Part of a small language model's weights: 9 layers, a variant of Adam for these matrices.
Each number is 128 + 24 x the weight over its row's rms, rounded and kept within 0 to 255. Layers, rows and columns count from 0. The size above them is the row's rms in percent of the matrix's.

# layer 6 MLP up, 1024x512, rms 0.0564, rows 265-282, columns 384-511
size [101 102 105 100 100 105 103  93  97  98  93 106  94 112  93  97  95  94]
[[ 61 103  88  98 130 106 185 141 159 135  89 101 146 146 152 157 112 116 149  99 149 156 141 119 135 104 145 137 165 130 105 118 202 136 102 141 136 132 143 128 149  95 110 137 132 149 116 118 158 111 148 158 153 107 157  74 111 103 175 126 106 123 147 147 136 192 138 101 174  95 169 126 117 112 147 162 132  89 106 146 136 134 167 154 126 117  99 105 127 118 164 119 101 157 102 146 102 160 111 101  89 104 136  98 143 131 114 153 101 128 142 123 154  91 120 112 149 131 111  80 165  84 114 183 146 122 140 148]
 [150 126 160  98 133 124 123 149 112 133 103 151 120 132 136 154 153  81 147 155 123 154 135 158 107 143 103  85 114  98  80 142 139  96 169 124 152 183 134 127 102 118 142 151 169 117 104 153 132 141 141 123 125  91  99  86 127 133 114 143  89 141 102 140 135 130  90 190  98 153  78 112 145 114 134 130 132 111 146 130  82 100  87 106 108  78 158 109 153 105 129 154 108  91 151 165 100 151 121  98 144 138 117 132 125  76 153 110 113 151 132 112 102 148 127 116 169  62 103 139 180 121 143 121 146 136  95 125]
 [ 94 137 164 154  94 128 104 105 140 159 143 153 108 148 153 123 117 140 169 135 106 138 113  97 141  65 108 167 123 141 105 103 150 135 110 167 101 117 139  79 173 146 131 113 102 142 170 140 135 158 126 103 135  97 130 137 127  78 184 165 114 116 151 160 110  96 186 141 120 170 145 125 135  83 170 118 136 116 195 119 157 145 150 148 109 145 129 102 137 108 184 132 123 167 120 142 136 100 126 102 181 103 164 110 141 142 139 134 163  93 149 111  94 154 135 113 174 127 146 139 100 130 133 143 129 135 157 136]
 [150 134 146 146 160 160  90 162 121 123 121 112 130 173 107 115  97 112 107 118 111 134 107 122 119 142 157 141  97 154 106 139  91 166  97 101 129  97 134 140 106 133 108 144 120 144 138 147 160  96  96 129 140 102 118 112 155 136 142 139 167  95  90 110 142 107 123  91 109 167 102 134 145 124 123 124 163 146 122  94 148 111 107  79 144 130 172 162 125 104 185 130 155 126 108 128 125 151 131 170 100 163  93 138  76 107 154 129 151 121 140  88 128 151 133  76 173 150 149 136 107 115 125 137 103 157 145  98]
 [118 179 138 130 125 117  84 131 118 169 135 116 135 117 118 132 105 133  98 156 111  99 136 141  92 122  83 162 103 137 124 110 113 143 125  91 112 119  89 148 151 123 116 147 146 149 124 123 103 121 122 119 123  95 105 121 112 112 104 128 156 191 170 126 117 130 150 184 126 171 170  92 104 136 110 154 143 147  95 128 147 128 121 125 117 106 100 169  76 114 176 130 150 134 131  96 123 114 155 129 103 143 130 168 134 157 171 117 134 128 122 100 139 170 130 125 171 179 143 141  87 136 118 114 125 123  81 121]
 [138 121 153  89 150  94 106 121  59 125 128 116 155 158  99 173 138  77 178 130 147 162 155 154  76 152 124 136 119  73 124 115 136 135 117 171 143 154 133  87 161 157  66 130 149  98  89 179  66 100 116  97  42 120 111 109 126  92 100 128 152 138 127 114 108 135 130 152 126 119 113 111 150 136 118  97 111 117 152 111 143 142 130 134 154 101 154 132 118 158 132 148 168 168  94 129 134 151 124 125 135 149 110 138 122 116 152 115 104 149 147 134 136 116 117 148 122 107 159 117 119  88 137 102 122 145 155  66]
 [103 120 121 158  87 124 166 155 124 106 122  86 144 127 136 143 144 156  83 118 175 131 127 102 106 139 116 141 128 114 127 169 108 146 121 122 159 106 145 165 153 124 132 153 144 146 109 114 191 113 119 125 127 103 105 138 125 159  93 133 125 125 124 131 107 132 124  94 132 118 112 119 105 127 161 107 129  83  96 115  85 121 136 165 120 137 169 122 132 120 141 125 140 127  79 109 145 110 127 153 106 144 128 100 121 155 134 114 151 160 101 110 131 112 136 116 147 153 121 116  94 129  87  99 146 113  87 195]
 [150 144 131 112 161 171 121 143  98 124 133 145 148 113 116 126 145 127 163 129 138 101  98 103 122 164 136 163 143  85  66 110 103 125  89 183 129 100 112 132 110 124 163 158 102 143  83 134 162 106 101 142  91 137  72 113 159 106 131  92 150 140 158 147 134 116 133 132 106  92 113 153 124 147 160 110 109 133 127 107 105 143 103  97 157 162 145 111 160  91 103 151 111 106  90 138 142 134 134 162 169 159 132  98  89 111 112 122 168 149 159 182  89 135  97 100  94 121  81 108 139 136 130 136 139  91 123 123]
 [148  84 131 130 110 157 130 155  83 147 135  99 145 167 109 125 117 132 140 158 148 162 124 112 158 122  87 147 112 140  93 101 116 124 122 134 141 126 150 123  90  81 107  87 140 148 149 114 116 136 151 125 113 129 104 142 118 141  94 108  89  64 129 165 132 128 129  97  83 134 111 140 144 163 108 142 112 130 148 132 111 127 158 130 152 146  93 123 152 111 164 105 139 106  94 131 102 142 122 119 170  96 131 130 135 138 145 150 119 134 114 102 123  70 184 166  99 118 103 143 144 128 103 121 142 129 147 135]
 [127 136 126 153 142 104 142 164 132 128 128 152  89 161 127 134 119 124 116 112 169 105 140 114 122 106 138 133 111 131  99 117 145 101 152 104  87 147 155 167  90 192 102 135 122 120  98 105  98 102 106 113  82  94 114 132 110  99 155 141 126 119 141 102 173 108 112 156 164 102 103 144 134 119 143 152  85  94 119 120 106 114  86 137 170  78 145 136 144 154 118 145 107 135 175 115 115 128 115  90 113 108 162 140 102 123 130  91  83 114 135 121 107 146 113 122 123 100  83  90 138 130 130 123 110 105 120 123]
 [101 114 137 183 138 136 162 122 142 181 116 117 101 128 162 126 145 106 125 130 110 108 143 109 149 131 166 105 152 124 143 121 135 131 191 170 104 150 120 148 132 143  95 146 124 141 186  98 108 114 113  93 163 122 139 120 102 135 131 118 115 101 106 142  52 134 103 118 153 130 152 127 104 152 144  73 130 126 153 144 102 134 150 170 133 165 175 103 160 117 158 109 117 116 132 133 105 125 151 129 157 132 109 147 160 120 136 113 142 100 108  87 131 129 195 138 110 113 109 125 132 102 115 115 123 154 121  99]
 [122 106 137 134 127 108 104 113 128 142 140 130 147 101 149  92 168 146 146 139 120 136 172 121 141 127 108 128 117 131 104 141 123 158 119 121 130 129 150 111 128 138 126 138  97 151 114 133 130 100  94  93 165 126 140 118 145 108 121 125 117 145  88  79 148 101 118 146 132  79 147 103  61 126 169 162 132 124  89 106 103 152 113 122 173  88  74 131 157 145 112 120 114 157  75 124 123 111 152 115 127 124  99 125 118 163 101 129  94  93 107 163  86 144 142 138 152 106 139 110 135 140 113 122 146 108 149 133]
 [120 122 133 121 115 155 109 123 153 142 163 121 106 128 160 115 107 121 158 123 181 115 156 109 117 102 120 133  98 117  91 114 104 124 125 103 104 153  95 119 165 120 104  87 119 147 130 174 117 100 142  84 107  95 116 114 148 129  63 145 116 130 120 163 120 156 148 124 154 132 138 134 106 150 141 147 137 124 115 123 141 139  93  98 188  91 131 112 129 157 139 111 155 132 137 165 135  88 136 142 116 147 131 146  95 113 142 156 143 147 135 143 134 115 130 131 189 111  90 107 147 122 144 139 152 183 111 142]
 [117 136 100 135 137  90 132 167 168 147 108 154 141 139 148 123 172 129 125 123 164 112 142 161 133 124 147 149 167  86 115 178 130 156 139 134 112 164 119 156 134 167 130 128 129 137 133 134 155 108 149 137  96 141 126 112 132 152 164 138 105 137 136 126 120 117 128 135 105 139 105  89 121 143 135 139 130  51 131 129  91 140 135 102 122 160 143 135 132 152 139 125 131 103 187 130 130  82 133 131 133 124 137 156 154 149 127 124 109 147  95 119 144 130  96 119 182  82 133 104 177 146 137 115 118 145 107 116]
 [137 115 135 132 160  89 135 126 121 131 112 115 112 129 145 117 147 121 159 109  91 134 153 131 118 124  99 111 143 154 111 114  92 160 107 189 119 118 139 161 119 120 119 148  97  93 158 134 135 113 152 209 171 114  93 129 159 159 128 125 145  65 130 174 152 114 159  96 152 163 127 142 149 151  91 101 116  89 128 124 117 137 155 167 158 143 128 140 118 168 129  99 122 100 145 149 156 102 125 149 107 146 109 123 115 126 131 102  74 122 139 122 145  88 157 115 102 117 153 114 119 153 152 134 137 136 156  73]
 [111 126 127 132  95 156  97 124 170 126 194 156 120 117 160  97 114 124 145 158 152 117 112  91 155  84 142 163 146 127 172 105 116 108 122 125 159 128 140 147 132 120 102 121 149 153 125 128 118 134 103 139 111 119 114 125 138 140 174 165 133 153 144  75 138 112 125 112 136 106 196 141 146  80 132 118 122 142 169  94 168 108 113 154 153 111 117 140 166 131 101 130 103 120 128  98 139 160 102 136 138 122 169 121 148  95 143 125 158 168 144 107 126 145 125 122  84 152 147 115 110 160 150 148 120 119 107 108]
 [123 167  83 122 117 135 126 127 190 144 134 152 101 163 126 144 123 161 168 107 107 140 113 111 173  93  91 146 142 147 131 117 138 105  90 128 127  96 136 174 116 100 165 118 118 107 105  89 116 115 119 111 127 159 134 157 112 131 131 140 148 144  58 117 105  91 139  97 115  99 123 112 130 105 154 124  88 121 124 145 127 101 175 131 125 185 134 139 166 138 129 164 104 108 123 128 158 115 123 141 119 147 122 131 159 112 130 137 144 149 115 144  97 102 138 130  62 127 122 159 111 132 165  40 124 147 142 136]
 [131 156 105 102 114 118 131 128 118 175 139 106 126 144 118 100 164  88 167 114 109 119 143 131 140 142 133 162 138 122 133 116  77 112 119 112 147 126 137 124 206 143  92 119 163 115 121 135 114 150 121 166 195 113 101 118  89 100 142 127 154 112 142 135  93 139 131 131 124 154 107 126 142 122  92 100 158 143 106  73  98 156 172 131 109 117 113 150 142 118  93 166 114 164 129 149 134  81 130 116 142 172 140 124 122 158 118 133 125 160 166 126 137  96 108 113 132 111 175 122 152  96 143 139  95 153 121 157]]
# layer 6 MLP down (transposed), 1024x512, rms 0.0507, rows 265-282, columns 384-511
size [101 102 105 102 100 104 106  96  99  96  94 105  97 100  93  99  95  97]
[[ 83 113 164 117 129  54 164  94 120 147 133 147 139 136 101 128 102 161 167 106 138 108 117 175 155  91 137 104  99  98 146 148 162 120 143 195 104 109 150 131 116 116 125 103 108 145 144 123 110 127 128 100 128 120 146 150 110 136 118 110  96 165 141 138  99 123 165 151 129 116 127 148 125 183 112 181 109 100 134 106 150 131 155  85 142 141 128 115 110 117 159 108  82 135 140 122 105  92 124 132 127 138 152 152 135 160 125 170 124 108 103 100 162 101 132 168 150 137 109 135  53 109 105 161 121 110  96 123]
 [142 106 149 124 138 125 118  71 111 135 126 119 133  95 111 111 138 138 132 142 145 148 140 132 126 110 114 142 105 119 122 166 121 110 154 133  99 177 114 114 104 106 139 158 145 164 142 157 156 152 147 171 121 126 136 130 142 121 118 111 126 150 132 146 146 126 121 129 150 155 142 141 129 125 138 139 122 164  97 120 110 103 134 104 117 146 116  97 147 121 130 199 150  92 110 112  79 141 197  91 110 116 142 124 114 135 124 144 103 141 118 111 119 130 160 114 144 105 118 158 136 112 141 112 128 111  78 137]
 [122 126 167 111 125 127  97 145 130 170 127  93 140 172 168 111 110 120 128 118 124 141 115 159 161  91 139 160 121 132 128 152 134 125 127 147 150  77 158 139 111 130  84 144 151 144 121 138 146 153 119 137 119  98 129 151 111 117 117 182 108 172 106 145 136 161 137 117 135 102  97 132 134 162 155 112 148 102 105 132 134 149 104 163 109 166 163 109 102 104 165 105 170  97 144 116 140 133 126  80 177  84 115 151 143 107  85 128 168 136 113 101 139 120 159 125  92  85 137 125 101 121 255 146 109 145 141 114]
 [104 122 104 146  77 153 105 155 115 137 139  95 119  98 137 162 101  86 149 191 157 152 142 149  95 104 126 152 141 138 151 128 113 131 112 135 133 167 120 128 136 146  72 147  82  90 105 120 177 165 135 131 121 151 133 148 132 135 126 148 147  86  92 108 115 103  95 109 145 147 138 146 124 147 112 118 112 125 141 128 119  65  72 166  91 180 120 107 163 142 143 127  91  89 117 138 142 145 125 149 119 124 100 147 104 155  74 150 134 131 131 122 118  83 113 104 135 131 106 149 122 110  93 138 142 108 127 131]
 [154 155 137 105 130 113 116  94 123 151 160 154 120 130 138 146 123 123 131 110 102 145 121  93 169 114  90 174 106 100 132  78 106 114 100 102  69 150 152 145 107 155 125  94 122 134 149 172 127 139 127 124 157 108 167 126 164  95 138  97 141 160 172 138 113 131 106 131  84 159 127 101 121 118 155 132 151  51 104 136 110  93 156 125  76  99 126 183 119  95 107 145 160 118 108  93 109 147 122  95 115  91 155  97 108 117 138 123 122 136 150 106 131  98 118 123  88 178 139  89 148 148 113 135 181 105 140  91]
 [112 128 135 147 130 119  89 133 153 131 113 142 162 138 115 107 143  89 145 109 170 130 125 149 108 136 145 144 103 120 136 165  87 124 127 151 111 109 181 147 100 138  95 168 140  98 157 147 133 153 127 158 168 115 104 150 131 135 111 110 128 157 100 147 135 106 129 109 149 131 119 120 121 129 164 106 131 133  99 123 172 122 132 129 154 104 119  99 115 122 136  84 117 110 129 154 122 149 162 143 136 118 102 150 137 135 152 156 150 143 107 131 110 113 113 141 137 115 131 129 126 114  45  93 138 116 133 107]
 [154 124 149 139 137 144 129 134 161 148 153  80 115 147 115 120 150 128 117  97 161 115 154 158 122 133 144 142  95 141 141  88 112  55 125 115 122 123  88 141 153 118 140 127 118 152 160  67 107 144 106 111 112 166 126 130 174 117 108 126 142 156 101 191 110 148 145 122 100 135  77 160  92  99 160  99 127 115 149 127 118 107 113 143 128 120  93 113 137 153 112 155 153 170 134 130 115 158 135 140 145 176 140 128 111 139 125  79 126 112 142 108 154 119 114 125 157 135 121 116 123 119  72 131  90 119 152 141]
 [100 152 164 130 147 133 156 192 114  84 127 117 111 118 147 100 141 162 127 120  75 109 124 125 119 160 123 145 167 126 125 129  89 138 146 145 138 110 104 148 153 145 110 170 129 121  92 134 139 147 132 134 156 146 161  99 103 121 118  97 134 146 127  97 143  92 108 110 118 166 162 131 148 101 189 139 149 117 139 106 123 163 147 133 147 122 112 133 190 147 129 130 122 132 154  78 103 121 124 146 177 116 162 127 130 130 141 160 134  74 126 141 163  92  93 136 132 167 128 121 100  95 191 110 162 121 156 131]
 [ 93 166 139 175 103 182 132 100 175 143 158 122 126 119 147 120 141 204 128 108 135 106 154 152 153 156 133 144 106 144 104 121 126 132 120 124 106 126 178 141 126 125 142 139 117  99 120  88 145 150 150 119 193 146  97 141 127 152 136  28 168 126 111 113 168  95 129 119 106 119 140 125 130 139 126 118 155 136 148 140 132  94  83 140 154 158 165 143 134 125 137 183 103 169 149 133 138 130 148 113 147 143 136  97 124 129 119 112 106  93 155 133 127 129 121  96 151 161  65 139 121 117  72 120 129 117 118 144]
 [148  96 140 128 187  91  96 135  94 133 148 129 155 111 127 139 125 104  96  66 133 133 156  85  93 103 112 141 161 120 139 125 116 111 127 126 139 106 133 132  84 160 115 137 151  95 118 161 156 139 115 138 142 119 103  92 169 142 102 177 103 107 143 109 111 104 134 112 110 118 123 122 110  99 158 139 126 157 144 133 143 149 101 147 156 151 126 141 125 152 127 124 151  70 107 126 109 125 155 116 131 141 115 112 120 108 128 127  85 150 120 118 116 134 129 122 121 104 141  88 135 114  94 145 117 116 149 125]
 [130 141 105 150 118 122 120 165 157 162 141 120 127 101 104 143  91  99 133  96 105 123 117 123 131 134 138 117 123 106 107 102 138 126 124 130 145 139 107 141 151 105 110 151 168 120  95 120 148 159 142 117 119 138 167 105 138 110 137 123 169 159 111 114  89 156 126 150 147 142 121  81 164 112 118 110 119 104 140 157  87 144 136 108 129 148 117 100 122 116 100 154 132 131 110 104 140 162 106 135  52 121 105 118 130 158 122 144  82 167 100 113 134  82 138 109 158 131 154 126 121  86 154 128 129 122 105 170]
 [133  99 136 151 154 118 150 110 127 115 157 109 128 120 132 179 118 148 145 152 141 183  98 143  70 114  94 125 156 129 129 155 100 119 159 136 139 115 112 118  99 122 119  93 131 119 146 128 129 134 172 164  99 113 128 143 161 100 107 144 155 131  73  64  74 143 119 168 102 129 115 127 161 180 129  96 113 119 122 156 137 164  88 102 112 154 126 136 116 143 148 119 143 195 105 111 119 121 142 134 138 125 162 106 119 127 129  96 139 152 144 121  95 155 122 127 118 157 129 152 128 115  82 134 127 149 139 138]
 [106 143  98 140 120 119 139 111 149  75 105 125 141 103 148 146 142 123 151 118 149 120  93 142 132 160 158 142 165 128 147 120 103 133 129 102 118 155 133 141  87 158 140 138 146 122 120 148 114 190 113  95 140  97  86 107 132 167 143 102 178 116 121 116  96 101  85 155 163 139 154 144 159  84  93 153 127 159 161 179 119  76 136 148 171 133 106 174 146 125 129 117 133 138 160 113 108 129 116 163 116 122 135 134 132 165 114 101 154  81 146 139 173 149 133 102 161 125 134 122 122 143  76 145 132 147 157 104]
 [ 91 116  97 144 133 110 129 141 156 114 110 157 112 117 127 113 123 155 175 114 146 123 153 114 211 114 104 176 185 138 132 143 114 109 137 119 108 142 131 134 147 134 135 111 146 173 126 102 147  76 142 150 112 148 115 148 127  90  79 131 104 162 163 132 153 150 123  97 106 109 115  94 101  87 119 108 129  83 135  84 112 138 118  81 162 132 105  90 133 123 130 131 204  97 119 142 134  95 121 108 145 124 102 129 121 118  92 119 104 117 110  97  53  70 135 113 102 122 128 131  97 112  78 116 147 172 117 101]
 [141 147 112 163 114 149  92 153  96 169 131 116 149 153 168 108 112 125 136  91 139  86 147 142 103 142 113 104 135 124 118 141 161 121 184 110 131 115 109 112 137 114 110 139 104 168 114 135 134 142 132 140 166 144 116 126 136 118 129  76 112 147  97  95 132 155 116 153 138 128 104 114 166 116 136 146 128 149 109 117 127 130 130 120  92  97 149 114 126 156 115 146 123 128 151 113 120 111 115 141 170 131 122  82 128 142 128 158 108 102  87 123 139 135 170 145  72 132 117  94 124 105 168 148 123 111 112 125]
 [102 138 126 162 138 156  92 154 143 172 115 101 176 129 146 125 133 120 110 135 107 115  94 126 141  69 157 121 106 116 125  97 116  59  76 154 159  95  92 124 165 116 122 137 111 159 137 121 128 132 107 130 124 133 100 160 113 124  80 224 135 134 113 123 132 153 136 124  87 128 132 131 130  99 135 133 103 122 119 111 129 116 147 162 132 127  98  98 144 135 168 133 126 123 133 120 182 157 148 201 112 126 118 105 130 132 136 115 108 125 108 167  61 132 108 132 128 153 117 142 103 126 157 133  82 125 118 111]
 [145  97 123 141 172 126 127  30 146 103 151 116 114 155 147 166 112 100 145 149 188  86 169 100 132 150 118 119 102 149 170 128 130 111 128 129 107 162  91 113 154 109 115 106 115 118 105 128 137 104 118 116 141 115  73 121 137 139 124 157  96 112 130 131 122 125 110  99 134 138 150 106 162 148 120 137 180  96 154 124 119 141 163 143 165 154 128 132  88 135 110 126 130 122  93 121 102 146 150 125  96 161 104 128 126 124 106  99 122 126 152 172 154  99 152 113 151 125 163  92  83 142 134 117 137  95 184 172]
 [142 136  97 122 102 150 108  97 165 107 128 109 155 114  85  99 137 170  84 116 109 113 146 119 128 117  92  73 120 120 128 126 126 125 181 184 101 119 146 125  93 108 110 112  77 175  93 102 133 119  99 101 110 105  71 139 137 173 107  98  99  83 127 122 128 170 161 165 180 111 148 141 116 110 171 109  76 123 136 141 132 147  81 117 140  92 137  84 147  97 122 127 108 143 140  76 114 137  94 100 175 138 115 121 140 145 129 147 164 140 143 100 175 143 138 131 130 107 116 128 203 139  73 146 181 114 164 106]]
# layer 6 MLP gate, 1024x512, rms 0.0525, rows 266-283, columns 384-511
size [100 104 102  98 104 106  98  99  98 105 108  90 110  92  96  96  98  97]
[[105  77 104 154  76 132 112 117 158 116 119 119  82 139 120 115 165 114 163  80 146 142 123 130  98 171 139 146 148 143  93 140 105 133 152  82 162 135  83  87 133 120 148 119 126 144  66 181 102  84  83 126 147 110  92 128 159 134 162  98 184 149 135 176 101 140 169 141 129 111 104 101 146 139 138 142 139 124 145 138 115 174 150 122 120 110 112  94 140 152 130 148 104 126 152 149 106 148 154 107 146 121 134 142 117  92  96 139 115 134 117 122 154 181 142 117 154 138 117 140 163 121 168 166  81 119 105 134]
 [138 133 105  97 138 124 130 123  86 130 130 129 117  91 117 158  98  82 125 104 150 105 112 113 131 153 147 137 136 110 105  67 114 129  91 138 126 119 144 147 142 127 121  92 131 105 103 102 107 101 151 108 135 153 102 141 134 123 113 127 117 100 120 124 105 154 153 102 121  47  93 105 114 166 145  68 112 158 129 136 177 141 124 111 101 101 101 113 158 191  82 157 135 127 175 117  58 140 164 147 114 157 135 139 140 133 108 190 131 142 101 115 155  84 140 135  67 142 177 130 120 134 117 119 108 101 130 134]
 [ 77  92 141 101 130 134 126  93 154 143 158 158 123 175  95  96  98  78 124 116 176 133 108 142 108 150 122 113 120 126  76 132  94 105 169 149 113 175 107 108 101 142 104 108 133  92 145 148 112 166 104 121  78 140 146 173 138 105 164 163  86 145 112 169 128 131 102 148 133 146 121 122 128 114 126 135 132 139 155 124 110 136  85 138 103 127 137 134 111 126 172 144 122 108 132 122 110 136 152  94 128  98 125  80  94 111 153 194 143 115 119 100 136 115 143 100 157 124  95 158 112  98 123 134 129 173  96  68]
 [111 167 126 120  69 143 132 130 151 141 124 102 122 169 124  96 131 153 119 173 155 116 107 167 135 125 137 131 135 158  92 152 132 152 128  87 165 154 120 111 137 105 135 141 102 121 125 134 139 158 120 150 128 123  48 170 106 128  97 162 168 102  92 107 138 114 109 122 150 136  79 124 105 120  77 112 132 136 152 115 145 148 129 112 150  92 144 150 158 161 134 110 119 131 120 138  91 141 132 109  88  97  81 117 143 127 118 148 113  78 121 137 102 155 167 113 154 114 111 158 126  94 116  92 149 125 114 144]
 [165  95 151 201 155  98 142 194 152 113 139 138 129 174 134 182 123  74 122  99 123 154 122 131 139  81 172 158  95 123 140 144 121 142 158 158 142 151 147 100 115 124 102 134 154  95  79  96 133 158 138 138  91 127 120 151 132  99 112 128 114 129  73 148 123 118 110 120 152  91 120  85 154 135 113  52 139 108 118 146 116 158 156 125 138 120 100 128 113 161 109 121 135 126 166 117 153 124 108 134 118 138 146 149 184 128 137 132 146 137 111 112 135 112 162 136 125 132 133 120 123 105 138 151 131  79 129 139]
 [106  95 155  96 128 112 180 136 150 131 151 159 139 127 119 136 158 171 148  95 134 146 111 150 145 103 164 122 153 161 155 127 161 132 122  80 152 173 120 113 163 141 108  96 149 106 116 105 122 146 107 113 124 139 115 133 104 124  93 118 144 100 101 139  81 127 151 108 154  94 164  86 126 135 115 118 101 117 132 137 122 130  73 132 146  73 156 126 166 157 110 108 120 164 148 115 133 126  82 120 130  69 123 131 127 132 112 153 142 148 132 121 200 159 150 128 106 131  83 122 143  79 139 132 128 116 146 133]
 [157 126 123 154  99 172 149 157 111 147 144 110 149 135 121 117 118 153 125 114 131 146 151 120 157 128 127 121 121 122 140 104 147 119 165 135 108 151 113 116 102 152 103 134 141 122 139 120 139 105 153 125 107 135 117  97 129 139 118 126  96 143 123 126 128 106 105  97 113 141 153 172  76  73 123 182 129 144  87 127  97 151 119 155 115 136 166 141 141 129 116 128  89  87 103 125 106 108 111 152 122 124 147  91 135 105 146 128 107 114 139 132 117 118 122  82 134 138 119 136 132 129 141 154 123 119 144 135]
 [163 117 152 122  99 131 143 155 146 109 150  95 119 112  90 127 100 112 106 159 143 120 141 131 153 131 119 163 123 142 164 188 128 129 103 114 142 194 121 101  91 142 122 143  88 123 100 149  73 137  89 103 163 147 145 117 144 124 168 137 172 134 146 130 160 136 102  70 121 151 100 140 163 105 127  98 132 156 147 139 146 126 112 136 105 152 136  97 167 157 130  98 114 181 133 135 144 121 146 113  95 134 124 142 123 144 120 148 123 122 133 142 157  83 129 140 136 148 156 110 147 126 118 122 130 123 124 151]
 [162 158 166  85 172 143  98 181  93 143 164 124 144  85 142 148 147 126  83 154  78 102 112 105  98 153 124 153 117 148 142 128 111 135 143 110 144 105 149 102 126 149 131  61 137 135  72 123 111 161  97 132 126 128 112 124 162 121 149 120 124 138 137 128 111 119 111 104  81 147 113 155 157 153  95  92 147 137 110  94  96 137 168 148 196 111 120 110 149 158 136  95  79 104 107 107 116 123 107 140 119 155 165 163 132 149 156 152 153 162 117 152 128  93 134 129 133 137 145 142 119 122 137  85 144 120 191 107]
 [133 131 104 156  98 100  99 117 170 151 139 106 100  91 134 154 152 128 142 134  80 121 117 146 105 110 112  95 158 138  80 110 160 164 119 118 126 126 130 101 141 132 150  87 107 167  77 115 160 164  99 126 137  96  98 134  95 122 102 122 202 142 132 113  94 135 149 162 138 143 103 129 160 111 144 156 108 162 188 147 131 119 115 112 106 138 148  52 124 167 126 109 119 146 119  84 118 149 137 104 145 103 114 172 149 122 134 150 116  99 100  93 182 100 140 107 147 140 136 149 115 112 141 134 141 108 152 131]
 [133 153 113  96 107 136 144 145 109 192 103 131  91  90 118 146 145 167 127 178 131 106 113 119 149  95 145 120 131 117 135 151 107 135 136 131 146 112 112 146  93 107 172 148 143 152 184  84 135 149 123 160 110 148 135 136 122 101 111 145 125  94 113 118 125 140 103  90 148 118 103 154 158 154 129 139  98 109 116 137  86 132 178 152 149 111 144 128 144 153 151  85 112  95 156 127 131 158 126 129 152 122 115 149 168 165 142 165 142 150 112 111 152 145 164 113 133 153 106 136 113 144 113 107 155 184 146 101]
 [146 129 117 133 120  98 130 120 125 133 137 162 150 124 115 108 142 164  74 168 158 104 107 173 138 166  96  90  92 118 118 154 129  95 116 118 146 138 149 147 158 153 140 139  88 137 114 127 147 114 107 128 116 124 127 144 112 160 159 144 144 128 191 120 128 123 118 112 131 115 106 125 154 105  84 155 151 147 124 124  86 146 109 142 127 108 155 122 141 138 168 113 120  93 122 128 126  87 102 143 140 145 173 125 149 106 106  94 169 155 145 139 138 150 138 111 117 134 106 126 143 139 118 130 136 153 141 144]
 [149 156 147 123 124 133 109 119 124  82 156 124  75 119 113 144  90 154 112 151  96 137  93 119 102 174 120 161 105 140 125  85 124 150 116  69 158  91 101 117 140 119 138 145 112 117 117 121 109 117 106 124 118 103 119 128 157 145  77 130 159 147 150  87 130 120  97 154 151 124 140 129 135 166 157 117 138 132  74 166 128 131  93 153 146 120 111 100 124  99 124 136 104 114  69 123 126 154 105 136 151 154  95 148 112 138 140 144 147 143 118 114 123 125 164 106 124 100 126 113 120 141 111 155 166 114 124 144]
 [119 153 134  89  96 113 160 112 159 105 143 189 156  99 103 103 139 124 151 177 123 101 110 183 147 131 130 131  98 121 120 115  94  86  72 103  81 120 122  66 141 103 166 127 120 160 115 127 122 122 129 165 154 106 158 166 153  94 119 111 112 118  96 178 106  93 122 157 118 113 113 120 146 131 134 117 126 150 125  93 133 141 158 115 125 131  91 156 127 151 148 148  93 118 116 167 124 121 140 132  77 153 154 129 123 118 142 116 119 133 112  98 159 140  86 107  71 112 145 128 101 133 128 119 140 119 116 203]
 [118 135 144 173 111 123 126 149 131 163 158 159 116 108 148 123 126 165 109 143 123  78 103 132 127 134 148 114 107 148  96 128 104 128 109  86 144 126  95  84 109 119 137 170  86 142 161 127 117 158 138 155 111 123 102 141 163 137 128 107 160 134  87 128 119 107 144 130  78 110 142  64 130 126 142 112 177 124 145 126 149 161 162 123 152 103 172  88 158 111 114 144 103 110 134 151 139 115 127 124 164 135 132 121 108 111 178 130 149 113 162 130 151 122 126 112 147 164 132 122  85 111 113 153 140 110 111 120]
 [ 84 113 138 131 135  98 123  97 131 163 128  85 128 136 155 139 163 122 149 141  80 151 140  87 125 112 147 112 151 164 120 171 153 130 114 133 127 114 105 156 152 125 102 101 164 135 127 142  85 130 127 125 115 121 118 126  83 147 134  96 124 167 145 153 123  98 151 125 103  65 101 143 103 128 108 132 106 120 126 160  78 115 117 154  70 135  72 129 125 150 180  93 153 139 164 143 107 104 103 129 134 149 130 147 163 157 126 152 115 141 129  83 111 132  64 153  80 126 159 157 143 105 146 121  87 112 141 147]
 [127 112 148 113 142 141 107 131 194 149 136 122 172 137 117 139 124 125 153 127 143 163 115  96 152 161  70 127 119 105 106 137 151 105 152 100 149 122 125  90  96 140 140 106  70 135  97 140 129 127 102 186 127 111 125 114 164 152 109 110  80 148 175 125 103 163 153 109 135 121  92  96 148  94 161 125  98 117 134 134 120 134  92 135 154 154 125 102 129  99  92 110 124 125  97 142 134  96 117 110 177 126 103 126 110 150 126 148 115 116 139 123 149 129 135 114 131  92  99 138 143  76 113 141 110 122 145 116]
 [139 154 130 113 124 139 128 112 132 133  62 139  84 125 144 115 153 104 131 135 143 158 151 100  96  99 140 134 100 154 135 140 128 102  99 135 112 136 139 104  78 167 117 131 108 138  88 125 152 163 135 154 145 124 106  93 154 126 133 120 127 114 125 113  81  84 136 127 142 126 127 158  99 116 109 103 138 113 136 136 119 112 114 118 129 168 142 108 121 101 136 105 126 146 117 141 114 133 123 113 161 147 111 105 134 106 128 101 153 136  90 124 153 103 114 151 155 149  80 170 139 143 154 114 110 110  94 110]]